config.yaml
d_model: 256
head_dim: 32
d_mlp: 1024
vocab_size: 1564
positions: "learned"
attn_scale: 0.177
init_std_o: 0.0
decay_shape: "linear"
batch_tokens: 65536
seq_len: 1024
Each number is 200 + 40 x the weight over its row's rms, rounded and kept within 0 to 999. Layers, rows and columns count from 0. The size before them is the row's rms in percent of the matrix's.

# up: layer 8 MLP up, 1024x256, rms 0.0543, rows 81-94, columns 0-255
# down: layer 8 MLP down (transposed), 1024x256, rms 0.0731, rows 81-93, columns 0-255
up81,094,186,238,163,225,134,178,253,212,278,182,226,186,159,196,197,182,202,211,251,211,226,197,236,207,163,217,154,199,145,194,182,189,180,185,167,208,138,214,229,255,185,258,172,187,222,138,153,181,121,168,192,171,235,233,258,173,135,268,266,204,167,126,274,137,97,230,151,246,197,209,284,182,167,158,222,183,227,159,153,158,234,169,133,169,135,134,254,144,139,181,215,207,177,209,185,160,240,231,149,274,189,209,198,150,75,181,161,249,211,159,183,232,230,219,242,223,184,154,227,213,181,185,141,179,212,166,190,194,199,227,240,200,147,178,219,195,214,221,139,249,232,223,184,176,211,206,281,235,245,197,264,223,211,231,135,211,197,220,144,189,239,237,156,211,242,222,242,179,208,172,276,214,199,283,174,204,175,258,224,206,87,250,172,174,203,242,153,254,201,226,204,248,180,184,142,155,177,189,199,182,265,183,244,238,199,163,161,240,204,218,151,215,151,184,237,129,213,117,245,265,250,164,176,169,208,213,216,107,173,200,207,177,196,111,204,231,230,184,302,169,254,175,206,226,209,168,153,200,227,204,180,244,152,186,155,106
down81,098,171,139,191,192,206,222,259,178,163,257,166,238,207,155,128,212,160,174,127,160,233,216,268,198,172,267,210,161,147,223,149,159,245,251,224,224,244,211,238,242,214,195,197,249,110,153,184,138,209,155,200,204,216,199,215,204,217,212,190,232,232,188,129,117,272,228,192,203,149,177,113,189,217,176,210,198,316,259,184,221,320,181,173,245,232,263,213,295,121,162,147,176,233,209,210,225,238,210,213,245,166,190,244,269,168,185,109,207,255,168,149,190,205,175,194,143,170,235,220,200,205,202,213,172,269,245,185,218,259,147,144,198,214,201,147,201,130,139,206,172,188,219,194,214,337,155,184,135,250,190,166,213,164,184,247,161,252,149,259,167,237,176,233,237,159,218,173,217,187,245,171,195,174,261,209,210,221,217,202,220,157,229,280,199,151,177,126,187,265,150,264,181,230,205,91,233,186,224,153,220,195,170,193,219,216,220,197,212,146,186,227,169,151,221,205,184,234,281,278,151,188,196,172,216,239,168,215,233,210,158,220,179,195,189,180,256,196,179,183,170,196,148,195,235,161,230,227,196,163,190,232,188,241,180,139,263
up82,099,139,234,203,182,258,199,234,147,197,209,150,203,196,256,300,189,138,143,216,239,287,199,257,234,183,232,266,126,244,225,139,252,171,160,194,213,194,273,245,217,246,191,184,206,246,161,127,204,228,176,154,175,185,194,205,221,186,244,254,207,187,195,175,208,135,243,161,230,246,208,231,140,175,233,223,167,212,181,206,179,174,186,187,210,212,211,271,194,183,191,187,144,189,211,133,174,156,169,221,236,186,194,167,179,220,135,171,277,132,160,243,147,216,189,230,164,176,201,198,228,201,186,212,267,214,154,226,161,246,238,160,180,206,202,218,128,161,203,142,211,171,148,161,187,174,202,174,195,258,118,170,229,174,264,183,234,259,262,189,198,200,177,199,187,93,187,256,212,113,241,207,152,243,216,173,203,144,257,104,244,238,204,188,193,160,163,203,145,237,190,215,215,231,204,206,181,238,200,145,131,188,177,206,183,225,137,247,184,265,370,236,226,185,184,264,196,225,219,257,192,194,276,236,187,192,174,140,156,170,228,197,236,220,229,208,250,194,266,227,105,198,218,193,224,145,121,130,174,231,176,192,119,231,229,234,240
down82,098,185,146,208,205,162,209,208,227,163,179,199,280,169,189,144,255,258,212,174,144,232,179,165,109,255,250,196,268,170,170,227,182,257,262,237,209,211,181,177,228,232,210,250,211,179,235,211,186,174,218,227,126,185,220,158,168,180,75,160,231,247,145,178,196,187,172,236,211,85,199,226,203,151,214,198,252,141,194,201,140,253,180,235,162,166,161,183,263,252,216,199,254,212,168,209,231,194,173,184,160,179,151,198,189,197,149,226,147,230,205,176,179,131,98,219,232,179,153,227,205,175,275,166,143,155,184,160,213,173,174,315,155,201,219,176,185,195,249,260,216,219,154,213,189,175,223,142,292,219,198,237,175,197,227,259,215,174,192,210,235,225,227,206,103,201,189,177,218,250,220,205,189,272,226,218,113,208,140,231,206,121,229,279,229,233,187,260,247,189,251,230,121,246,213,211,254,171,152,141,241,158,211,235,179,190,186,174,237,159,135,262,223,258,272,234,234,218,192,173,174,241,224,219,272,235,135,244,157,181,229,238,190,144,177,163,202,224,178,223,246,175,243,205,107,134,243,247,253,180,205,199,201,208,212,226,175
up83,093,211,161,233,168,193,192,233,174,186,119,195,238,224,192,164,176,233,198,242,170,185,174,171,187,220,176,258,188,222,291,175,108,181,249,170,235,167,213,227,210,171,206,312,152,223,206,236,219,117,226,196,218,225,161,203,200,239,178,211,245,232,248,216,263,141,234,122,176,206,168,196,109,225,183,237,184,160,174,203,193,206,228,214,152,190,252,209,211,223,187,209,227,140,225,169,203,230,230,149,285,136,232,181,172,140,198,245,305,179,233,226,190,212,215,184,189,144,150,192,201,230,220,262,248,185,140,227,181,152,309,303,201,218,206,219,193,190,184,217,166,177,194,165,128,223,119,133,250,295,202,137,236,193,175,207,212,257,219,242,127,256,223,252,239,204,188,236,163,183,238,172,309,183,188,273,206,186,221,200,197,154,149,262,214,211,253,224,203,178,221,194,183,281,239,137,233,165,169,264,155,259,168,217,209,178,194,165,213,201,210,228,115,197,129,227,205,245,201,176,161,206,170,203,140,193,119,262,174,222,143,208,189,216,152,215,285,185,148,235,195,150,206,197,252,297,203,160,208,227,193,207,135,150,201,199,227
down83,089,240,163,239,173,198,175,182,237,211,206,228,188,164,161,271,151,203,185,226,252,192,192,288,164,179,221,109,222,194,155,198,171,128,219,195,215,236,201,143,224,209,243,162,169,148,233,112,178,249,160,244,258,168,167,137,154,168,207,211,208,180,167,273,281,288,205,172,221,202,226,174,198,231,250,169,185,261,220,254,174,184,179,253,230,251,137,185,249,201,152,246,168,169,104,236,208,203,133,162,214,227,185,214,265,244,110,172,182,210,192,140,197,200,224,201,144,272,184,152,248,247,247,124,249,217,200,177,179,229,226,201,255,204,206,180,265,249,150,170,195,319,243,171,185,202,240,225,206,245,245,221,211,194,192,228,186,216,209,242,231,169,190,173,228,199,212,135,228,284,241,199,178,190,243,177,251,214,216,207,92,185,326,168,197,140,144,129,175,242,143,241,181,187,148,211,218,204,196,168,284,198,240,212,205,240,121,194,195,262,223,145,212,163,214,221,205,196,222,252,177,196,197,190,209,161,193,118,170,172,180,162,150,251,185,213,195,261,187,155,232,196,211,190,239,168,165,247,183,151,106,199,230,123,227,204,170
up84,100,144,202,178,203,236,196,323,239,214,196,262,236,175,213,200,216,215,224,131,227,185,185,206,244,170,200,167,120,183,194,220,217,187,229,212,175,170,170,201,260,210,170,217,203,167,220,274,177,131,178,154,244,283,182,153,157,185,144,107,194,268,98,110,100,206,237,262,213,282,236,203,188,219,132,213,172,259,190,166,195,212,211,185,302,182,228,234,190,153,261,197,203,238,170,244,170,191,200,253,194,194,168,270,192,206,223,192,109,178,119,187,216,223,217,137,227,309,245,93,273,196,242,172,219,212,215,207,189,236,172,225,81,210,264,167,175,176,203,128,176,184,228,203,185,180,177,200,168,212,211,154,188,247,195,139,224,210,252,221,168,187,219,207,234,202,192,208,188,214,220,256,198,197,191,136,182,147,185,153,146,192,239,199,237,241,254,206,208,211,205,210,182,214,205,205,189,248,122,156,156,135,180,247,280,217,255,181,207,185,183,163,179,165,234,238,161,242,269,200,258,212,135,301,215,193,134,203,132,227,212,145,193,196,242,191,195,195,179,187,210,175,140,207,171,213,181,227,251,273,230,171,212,209,186,180,240
down84,095,165,186,141,213,237,140,182,164,228,202,170,213,190,190,263,244,131,114,161,167,192,104,241,263,249,163,190,165,204,193,272,182,248,190,195,293,170,190,216,169,244,243,163,155,176,127,264,210,255,289,215,171,197,215,221,229,212,180,233,174,228,164,219,143,252,193,155,169,225,206,202,165,204,234,120,148,221,280,222,157,143,230,230,179,188,158,236,230,243,211,178,184,199,207,213,201,205,253,203,183,193,250,194,129,312,189,190,272,222,260,162,230,170,250,207,219,219,189,196,153,233,220,223,188,137,187,168,205,213,226,100,194,190,205,219,179,193,239,220,200,244,197,206,245,145,110,127,224,198,227,286,188,196,268,208,147,258,207,222,149,302,260,179,197,188,166,192,255,190,163,240,189,211,249,140,222,239,233,175,199,223,180,196,190,202,204,246,274,206,160,236,173,224,233,178,190,205,219,201,181,164,145,176,190,208,208,188,216,199,123,145,231,169,141,174,184,244,205,204,193,279,159,164,191,198,249,176,197,202,137,260,125,249,221,211,137,188,259,239,185,107,118,167,197,197,206,195,250,159,130,187,172,247,290,172,122
up85,091,98,187,250,163,190,179,230,197,206,177,225,203,173,223,200,145,226,233,162,215,217,186,174,199,219,219,187,275,218,207,165,170,168,203,216,90,268,208,234,197,168,263,185,273,208,176,241,138,231,236,174,233,227,197,212,219,195,262,146,165,177,229,152,253,142,204,228,212,154,230,200,260,198,185,210,192,225,246,244,148,235,148,276,135,243,157,210,201,221,257,210,176,233,217,232,252,238,230,200,173,133,183,260,169,197,189,264,218,165,163,203,187,249,185,152,131,137,143,247,105,179,225,181,210,259,224,223,253,183,105,210,232,151,156,186,185,250,247,238,252,193,226,224,97,144,200,215,191,198,242,158,190,159,194,226,266,216,227,229,164,194,235,206,136,155,178,257,185,202,236,157,241,217,134,291,163,184,236,205,187,167,129,261,195,178,190,213,233,125,248,166,183,145,153,246,169,248,207,289,194,162,253,232,96,250,174,269,201,243,141,172,245,217,131,135,155,168,178,216,182,208,220,197,234,196,211,232,215,211,199,165,284,158,184,227,208,231,206,224,198,250,89,175,173,224,209,188,187,244,157,227,165,232,174,221,131
down85,092,190,242,185,229,183,165,230,121,240,135,182,232,223,203,281,124,220,135,229,160,168,180,132,199,139,231,257,243,221,177,156,219,186,149,154,203,173,283,132,242,182,145,136,262,208,235,217,211,169,236,231,218,233,220,239,151,168,214,224,160,230,223,173,187,168,277,174,201,251,223,247,203,248,258,176,271,189,234,167,201,167,235,185,153,178,163,116,148,206,176,173,197,216,201,244,122,139,274,171,210,224,177,185,234,210,226,169,215,180,197,187,105,211,109,185,165,189,203,205,249,253,190,216,229,239,169,233,188,161,304,225,162,253,187,214,191,208,228,181,192,178,191,186,232,234,209,140,181,217,229,222,172,222,240,165,183,135,269,198,251,177,195,245,234,163,134,221,207,180,206,254,193,210,160,158,212,196,198,196,132,222,263,240,236,211,186,156,258,237,220,199,110,130,190,160,199,174,193,208,205,191,232,184,156,218,211,199,206,220,219,141,262,146,226,167,145,219,175,77,176,197,109,201,188,232,225,266,149,213,270,154,162,253,183,177,188,217,221,268,176,208,157,242,283,141,227,237,320,198,226,192,183,256,240,262,241
up86,095,179,211,257,159,156,213,147,177,175,163,159,196,208,236,238,256,239,303,221,230,159,164,172,215,267,212,159,213,179,207,199,175,152,193,235,151,254,298,279,180,172,218,169,226,242,262,200,220,100,167,262,242,225,275,220,275,206,146,215,191,206,256,214,259,226,179,188,259,180,183,150,165,143,175,189,126,171,180,230,157,199,198,187,179,166,211,155,250,274,166,269,212,181,131,155,190,154,220,247,209,209,165,192,261,238,185,170,140,218,146,196,166,229,142,188,251,225,149,204,226,193,158,223,211,158,185,169,162,224,123,258,190,276,266,171,208,193,229,204,221,207,125,235,248,199,191,227,158,154,174,144,206,156,166,187,214,240,147,177,194,191,178,196,178,127,222,245,230,189,194,194,145,131,188,175,233,141,130,152,181,188,188,177,246,165,153,143,111,221,189,318,142,156,171,204,234,162,228,255,214,259,171,206,238,162,240,188,236,219,158,197,225,238,208,287,155,178,245,170,236,142,198,227,236,222,197,221,138,203,240,238,247,209,190,190,155,258,204,160,247,222,167,239,230,245,200,198,139,112,168,198,158,285,204,198,185
down86,092,198,243,180,222,177,236,218,207,93,106,234,224,176,204,201,290,165,205,200,182,201,188,208,166,182,203,217,121,188,156,284,252,270,206,261,255,224,194,222,190,219,178,222,165,176,139,259,240,163,195,221,140,174,182,231,213,180,185,188,158,274,160,140,234,160,212,215,264,199,253,170,193,184,242,247,165,257,200,236,207,150,211,161,139,179,282,176,202,155,206,222,195,210,200,193,219,189,144,265,176,150,171,201,159,224,151,180,210,195,147,199,203,153,269,131,243,201,181,213,148,205,253,224,159,227,237,267,304,176,243,191,204,133,105,192,238,239,198,257,213,157,248,222,162,78,231,178,328,207,204,228,237,195,186,178,283,178,178,209,201,166,233,204,265,196,224,200,123,165,193,198,181,233,202,228,215,212,140,208,130,217,150,170,273,191,195,274,213,143,204,212,174,279,238,243,254,217,200,193,233,149,238,158,132,133,143,178,249,241,224,230,216,212,240,235,174,166,221,186,198,258,209,184,259,183,169,216,165,200,221,147,163,196,142,172,184,130,203,227,166,164,229,245,213,147,140,219,169,193,215,150,240,179,221,150,251
up87,107,183,225,220,253,268,160,241,161,218,237,201,254,289,173,231,147,164,216,258,189,250,216,176,167,238,247,216,173,219,195,259,205,139,232,214,142,227,192,137,153,236,260,280,161,170,242,188,174,190,209,189,92,177,239,121,233,168,255,212,184,239,214,207,131,161,175,221,173,216,184,211,231,196,123,193,231,234,201,108,219,207,240,174,204,116,217,226,180,209,130,191,174,213,194,143,197,188,174,178,238,199,175,189,241,178,240,140,179,164,181,196,223,189,196,125,241,242,163,221,209,219,143,146,169,239,233,132,223,282,179,280,142,201,241,226,197,183,179,205,174,160,226,191,171,152,168,226,227,192,149,238,170,169,262,146,202,257,129,194,167,239,153,294,234,214,199,199,247,217,178,124,187,277,194,127,170,181,208,169,210,149,239,263,259,216,239,188,222,196,254,207,201,234,137,279,258,216,218,151,237,268,237,126,236,145,217,165,194,178,198,212,220,186,189,274,291,214,202,205,231,240,205,142,270,190,187,181,260,174,217,138,155,155,214,219,160,314,135,140,189,168,203,173,239,250,190,186,246,200,162,207,204,206,203,222,243
down87,111,229,203,298,207,261,180,223,234,106,136,187,223,196,191,262,205,253,184,241,210,247,216,208,262,119,98,199,214,194,277,240,176,263,192,284,122,176,178,160,158,238,205,240,239,225,181,206,109,154,220,175,172,199,158,224,221,166,175,214,223,191,165,220,247,221,205,234,223,219,127,216,229,232,239,160,191,200,240,239,221,170,188,146,224,182,153,208,200,169,162,270,167,234,175,188,249,279,202,208,238,229,243,154,242,221,180,204,170,265,216,209,127,190,192,166,226,144,209,131,181,174,264,226,186,221,184,270,150,172,237,157,183,109,151,264,200,194,110,182,252,209,217,250,246,153,135,141,177,164,159,227,199,224,208,152,178,200,162,192,136,174,254,202,169,188,173,136,213,153,257,154,211,153,231,206,209,241,160,201,214,265,196,273,212,171,266,174,171,176,119,231,185,272,105,190,161,196,227,151,250,199,221,191,226,196,135,290,223,194,228,199,136,198,212,190,225,267,201,204,247,235,205,196,136,215,218,200,196,145,216,189,252,189,268,247,285,186,173,189,238,243,120,198,194,215,234,228,207,178,198,155,254,149,169,203,175
up88,093,236,215,146,209,246,159,209,177,242,219,203,159,184,224,242,209,252,132,223,185,187,216,201,185,204,181,259,144,227,142,205,176,247,203,196,194,149,192,252,255,190,194,163,220,182,139,197,169,257,206,202,117,210,143,201,192,210,175,186,200,170,242,181,212,172,207,182,325,193,166,241,165,190,151,141,235,216,118,198,236,198,216,277,274,234,219,223,204,230,195,150,252,208,273,141,194,169,182,160,227,112,244,137,206,162,218,205,136,217,103,118,160,235,194,193,169,211,117,264,336,213,169,118,180,128,158,155,186,220,211,214,205,160,285,232,177,170,181,137,284,218,232,243,223,169,160,185,152,206,179,183,252,173,244,246,177,169,189,206,218,250,259,212,218,201,209,224,221,194,169,194,167,237,243,231,175,168,170,209,171,254,195,233,124,158,234,216,156,248,182,249,273,286,179,206,248,228,188,154,268,234,228,165,226,190,139,152,212,107,221,274,209,212,232,175,183,251,187,229,159,243,174,234,132,259,224,218,147,189,200,186,232,173,219,204,188,190,192,227,178,137,210,221,248,158,215,213,142,239,110,202,194,280,199,198,221
down88,095,155,253,233,196,220,177,182,109,135,147,198,208,184,173,142,196,183,222,188,241,252,232,237,204,144,214,222,176,195,255,214,189,168,198,147,206,154,253,208,111,210,261,220,180,225,205,182,255,149,189,156,304,231,153,199,178,228,192,283,164,239,112,268,247,213,204,210,210,186,227,185,161,198,217,258,182,151,199,168,162,157,203,139,223,221,146,150,247,166,201,236,252,244,193,247,126,192,214,224,269,227,218,285,193,181,190,193,279,197,165,246,232,148,280,211,259,173,209,150,195,210,150,225,228,249,230,235,186,235,219,204,195,178,229,169,206,203,176,226,177,97,232,174,181,182,246,205,171,211,184,135,201,216,265,216,152,281,190,131,154,175,195,313,249,167,262,195,191,168,172,122,202,145,218,227,140,205,175,150,165,230,197,252,241,261,182,140,164,88,216,245,169,137,214,167,225,160,201,203,205,217,269,177,118,163,157,238,142,153,210,260,168,191,171,195,217,210,184,187,181,282,211,234,219,221,172,226,168,258,186,218,212,183,247,223,130,193,198,217,167,185,209,164,195,282,220,144,280,233,187,249,232,148,210,246,203
up89,102,181,129,230,212,192,164,237,174,188,239,259,184,299,196,282,237,220,229,160,244,206,189,170,243,281,172,253,185,227,177,237,236,220,230,243,224,151,245,184,190,196,95,235,234,207,176,163,168,145,204,172,183,223,232,216,246,169,138,209,228,235,210,274,142,106,203,191,203,239,187,139,195,229,164,106,192,178,245,221,233,198,222,134,221,277,269,348,186,203,190,165,213,129,184,176,123,124,207,201,156,184,196,176,190,162,173,215,180,112,185,131,162,219,158,217,250,175,205,157,270,147,176,190,200,225,196,206,122,190,252,163,154,136,175,195,197,155,197,197,208,185,140,163,216,214,173,205,206,209,161,176,164,179,230,198,222,145,205,241,253,146,174,188,222,260,245,201,219,275,146,163,230,242,203,173,274,193,154,181,194,242,172,301,213,177,223,203,249,226,280,191,252,215,186,285,196,225,227,160,173,255,220,218,169,193,180,152,234,204,214,201,218,167,218,283,222,197,178,172,162,231,169,206,194,199,214,317,144,207,179,176,246,272,250,235,152,142,174,155,189,197,181,171,197,182,239,203,192,255,213,156,229,244,179,154,170
down89,099,183,229,183,191,279,207,203,218,234,198,173,196,206,269,168,182,234,161,168,242,220,186,207,163,184,176,219,211,189,185,233,218,151,142,149,170,193,192,134,200,199,242,111,110,217,222,171,222,272,256,228,258,232,159,163,135,173,153,194,265,171,167,153,139,226,262,179,232,119,191,159,215,201,241,231,197,118,210,135,215,137,258,232,191,238,212,256,239,172,199,152,146,268,210,240,198,192,164,215,226,246,151,289,238,193,205,194,266,204,219,192,204,152,134,246,215,195,184,263,160,237,147,313,212,163,222,226,238,217,214,205,191,86,214,198,243,152,244,216,210,276,206,205,208,336,214,206,212,204,237,116,215,213,180,177,213,241,162,154,246,196,209,251,200,207,133,171,171,228,223,237,163,166,175,183,203,216,181,108,213,142,171,176,263,191,178,193,215,154,261,198,178,170,212,248,207,153,193,202,196,184,203,192,80,207,198,193,185,162,264,261,189,159,202,268,204,144,176,180,162,247,210,206,120,248,174,142,165,184,199,253,177,227,158,156,234,237,275,242,310,160,228,185,227,197,168,175,216,200,177,224,243,157,209,205,203
up90,100,185,135,193,150,132,138,217,196,217,211,209,237,222,181,144,192,158,211,229,178,209,210,170,182,200,176,239,165,191,192,217,141,233,227,105,165,219,263,197,190,170,201,176,163,138,235,221,239,193,195,220,209,221,211,159,156,217,200,225,200,200,132,214,256,178,206,162,247,268,234,285,199,143,174,228,226,183,164,196,181,135,245,213,203,242,164,158,137,196,229,265,171,253,195,213,195,89,274,179,112,251,206,229,225,201,166,228,199,170,218,257,239,148,187,139,197,188,236,238,212,165,197,161,194,209,182,225,305,119,146,159,205,198,159,187,225,207,198,180,188,190,152,195,174,208,192,300,187,209,164,224,219,177,238,181,190,274,166,254,144,131,235,218,198,225,180,225,254,205,151,172,198,215,188,219,236,148,225,184,299,273,195,166,227,188,201,202,228,229,261,201,250,84,192,254,171,289,251,152,207,171,195,167,182,313,254,254,234,213,204,139,175,162,214,185,173,209,169,217,214,213,144,199,197,146,160,244,179,218,172,258,166,170,251,267,193,245,201,217,274,171,268,110,292,223,216,147,280,242,208,241,247,193,172,263,207
down90,100,177,271,204,203,150,131,343,218,205,174,201,188,215,191,287,244,224,218,239,159,175,206,224,258,197,282,254,174,161,231,128,178,174,182,247,150,170,183,224,176,218,191,218,206,190,196,159,243,201,152,238,237,197,235,214,230,191,157,173,169,204,108,214,89,248,141,203,151,252,225,187,197,298,241,213,120,196,299,178,191,203,122,214,254,201,257,163,239,196,225,192,142,211,218,220,188,196,193,236,294,179,189,233,236,308,230,224,170,229,218,123,201,202,212,180,219,236,242,185,212,241,184,230,171,208,155,239,165,172,216,222,202,227,177,278,164,181,184,222,248,154,222,183,179,193,225,195,261,186,183,191,191,210,125,178,275,132,195,232,222,157,229,182,184,200,187,127,186,271,191,196,236,226,204,184,158,214,188,167,200,170,163,154,205,231,138,174,158,226,172,172,198,176,171,192,148,140,248,281,220,262,166,200,192,121,152,144,186,206,203,226,229,41,211,200,284,253,172,208,227,172,255,224,218,197,225,140,197,204,225,171,190,264,224,207,147,195,240,166,178,213,149,154,201,162,211,184,216,211,159,161,162,157,244,192,257
up91,103,222,206,200,190,251,232,183,232,218,254,194,146,132,103,226,274,195,239,137,295,255,178,169,270,267,183,190,205,157,188,214,160,174,157,295,183,251,236,223,240,237,188,236,188,182,189,150,176,164,199,239,147,303,214,149,195,165,169,257,234,216,200,179,176,212,226,178,203,218,310,182,163,175,170,231,139,242,221,189,132,154,205,230,182,220,201,201,144,200,166,168,182,178,222,144,187,180,156,206,144,170,217,191,213,218,200,244,177,243,213,222,164,189,117,208,266,220,135,128,187,239,173,172,157,224,131,195,183,162,204,217,189,202,193,204,147,191,223,201,131,262,254,199,207,211,158,227,218,258,242,191,168,176,198,189,235,159,218,180,216,189,181,183,283,180,261,215,167,196,198,154,165,122,129,281,184,237,183,180,213,213,260,191,221,195,290,209,267,198,232,137,218,104,157,242,224,228,199,82,226,229,230,226,206,233,235,184,276,194,217,183,242,192,195,252,180,250,132,242,168,210,223,147,185,171,238,184,136,145,217,144,131,234,209,178,179,180,144,214,263,219,149,73,227,248,189,183,170,190,230,250,212,196,252,182,215
down91,100,224,223,240,251,230,150,113,229,167,262,199,160,221,240,58,193,218,249,133,171,236,238,194,127,268,296,224,175,188,232,166,227,186,198,173,266,189,182,173,219,129,138,173,158,168,226,184,211,207,199,220,209,195,148,222,229,199,216,214,193,163,238,269,221,185,224,211,235,173,238,211,143,73,179,213,141,210,208,165,199,260,175,218,192,223,165,221,213,180,257,197,170,154,92,147,219,208,241,230,226,232,209,145,153,190,157,153,240,254,177,236,216,165,225,235,183,162,187,241,187,168,164,187,202,234,189,267,262,165,255,230,217,205,166,206,195,216,208,222,178,179,230,170,158,185,206,204,165,212,263,205,210,201,255,222,225,226,202,124,248,200,199,185,177,220,153,143,146,225,170,273,179,194,196,226,214,228,194,164,133,213,197,182,216,235,89,262,222,186,238,122,219,141,125,179,129,182,133,203,216,233,227,136,244,222,245,189,187,203,198,241,273,296,171,252,239,232,159,296,191,162,175,237,224,163,166,154,272,202,232,193,267,241,197,188,232,197,172,259,167,189,137,234,197,124,256,248,166,263,168,206,166,240,199,200,166
up92,097,200,191,210,197,177,222,289,145,160,243,227,202,276,185,210,237,217,127,186,123,259,168,146,185,220,141,172,201,220,211,228,200,205,195,220,221,122,236,216,220,261,172,216,207,253,217,236,223,210,214,233,238,230,212,139,184,176,227,220,233,251,119,280,206,166,213,62,164,128,264,224,234,193,164,197,210,219,193,160,202,183,220,123,210,98,200,181,161,223,266,211,109,175,123,251,134,161,223,176,275,155,200,185,195,220,197,209,149,242,174,150,263,213,151,200,203,234,231,327,203,259,245,204,266,140,209,200,161,201,207,231,235,165,202,234,205,255,163,220,195,166,157,243,192,192,217,193,169,267,275,142,272,192,237,206,192,222,241,185,214,206,193,148,242,195,217,277,179,161,187,186,164,138,204,186,159,254,217,194,239,208,190,203,253,118,198,181,181,236,175,173,184,272,207,129,226,177,169,238,167,182,169,197,150,286,163,219,231,187,151,185,224,182,214,185,107,187,181,112,149,183,164,195,191,181,210,192,174,175,180,159,201,198,174,168,201,244,193,215,199,234,186,212,188,175,172,270,262,221,337,208,151,216,213,149,182
down92,096,260,199,222,191,252,204,231,235,139,320,207,193,264,195,150,149,244,163,243,219,235,194,219,170,293,210,167,154,197,212,217,144,189,225,248,200,202,165,270,230,195,168,252,200,214,186,117,161,139,266,199,158,117,199,128,168,229,193,194,166,213,190,209,188,159,239,181,183,190,183,193,176,231,208,149,246,268,178,208,209,204,199,228,222,235,292,198,162,255,151,162,257,242,190,294,199,174,228,210,191,162,224,178,160,144,264,238,268,185,193,194,196,146,247,275,185,173,165,166,105,116,199,209,157,196,230,174,167,116,250,153,167,268,169,164,274,202,217,210,218,215,235,214,239,239,236,195,208,204,184,191,179,255,266,233,129,195,162,185,227,199,171,194,196,187,187,197,211,144,219,232,189,134,207,277,223,213,131,219,173,116,242,192,225,130,192,214,135,148,178,226,206,198,169,187,230,202,231,149,106,179,150,232,285,231,162,141,173,216,224,132,214,204,191,256,230,170,169,266,241,206,144,193,230,180,199,217,182,304,179,231,219,209,212,237,211,199,191,197,222,332,163,144,179,220,244,192,204,151,216,227,130,231,180,213,214
up93,092,183,196,107,231,212,211,171,165,264,200,171,226,219,265,210,206,199,296,146,179,223,172,161,162,211,141,261,207,242,195,250,233,207,192,194,77,232,187,181,232,195,193,165,98,206,212,211,175,168,316,245,131,197,121,149,165,145,249,156,158,208,206,207,162,167,170,193,269,222,166,187,151,197,141,204,217,258,217,195,168,173,209,309,154,147,190,210,208,279,164,156,210,183,242,187,244,142,218,130,198,192,161,186,158,242,185,172,207,259,191,166,231,207,249,180,196,228,234,225,201,221,209,168,238,303,171,174,207,227,131,204,194,238,216,210,242,261,217,213,242,183,236,234,181,247,209,139,58,178,187,185,204,195,153,234,192,242,168,184,237,167,205,232,235,205,143,231,148,140,132,216,202,181,197,236,237,229,205,191,181,172,247,272,173,229,155,155,192,283,178,176,145,219,166,203,207,104,125,262,256,205,214,216,113,137,178,194,245,197,185,172,165,210,155,215,183,198,194,262,240,233,169,231,196,212,224,223,175,159,170,155,215,259,221,238,141,210,154,184,237,222,181,179,159,222,262,270,223,177,182,204,260,250,175,207,212
down93,098,254,224,270,223,155,242,219,205,247,217,204,207,224,187,171,191,215,192,234,268,209,189,188,157,111,150,301,266,173,253,125,157,133,129,312,221,251,154,137,205,263,181,257,272,223,188,135,225,189,259,136,157,219,222,147,145,160,226,204,215,244,218,163,188,216,174,209,198,183,213,188,205,218,193,221,163,235,165,215,205,251,288,222,98,154,240,271,146,223,250,191,175,215,226,225,187,230,128,224,236,233,248,193,209,121,243,166,197,201,251,189,224,254,138,181,197,178,147,191,116,168,232,187,165,245,213,211,156,195,171,228,190,176,154,213,246,197,207,192,137,195,145,221,171,194,165,219,164,204,164,238,221,183,196,216,143,154,167,193,159,258,165,186,256,165,212,225,163,169,282,176,243,223,169,187,144,245,194,194,210,181,163,221,188,191,246,237,240,171,174,279,167,212,228,186,188,198,184,187,175,111,253,204,169,205,177,192,203,219,155,219,235,199,280,224,150,113,198,133,212,212,203,188,215,216,176,214,206,220,292,227,130,128,263,239,127,265,248,148,228,220,197,232,171,117,210,225,254,141,175,229,206,261,239,241,200
up94,101,170,187,188,185,119,191,181,112,100,260,260,287,164,168,229,192,169,240,223,167,201,223,223,256,270,166,212,210,253,204,109,130,198,211,176,203,174,248,252,178,156,237,262,218,178,184,140,232,201,207,172,249,176,139,188,223,219,264,236,187,209,194,189,241,188,164,177,147,195,229,223,220,138,271,184,212,176,216,231,225,224,161,158,267,146,166,135,201,215,222,237,229,184,171,165,243,252,191,153,192,225,240,136,247,187,168,152,164,190,195,181,219,221,178,147,150,168,174,273,159,261,264,145,214,267,179,151,250,220,179,226,248,211,228,188,210,178,242,247,206,180,208,130,192,209,206,172,150,167,226,144,235,143,256,196,219,133,251,111,234,263,213,246,200,149,199,246,205,189,159,186,229,170,234,251,211,266,200,167,235,151,212,157,187,228,132,117,240,150,189,240,238,180,167,202,133,198,171,211,223,199,173,174,229,139,131,202,178,67,202,178,235,189,174,244,228,197,141,135,176,234,162,199,235,129,286,280,169,178,213,202,269,181,254,218,217,232,205,202,136,210,217,224,195,198,192,182,200,206,212,106,222,238,262,219,193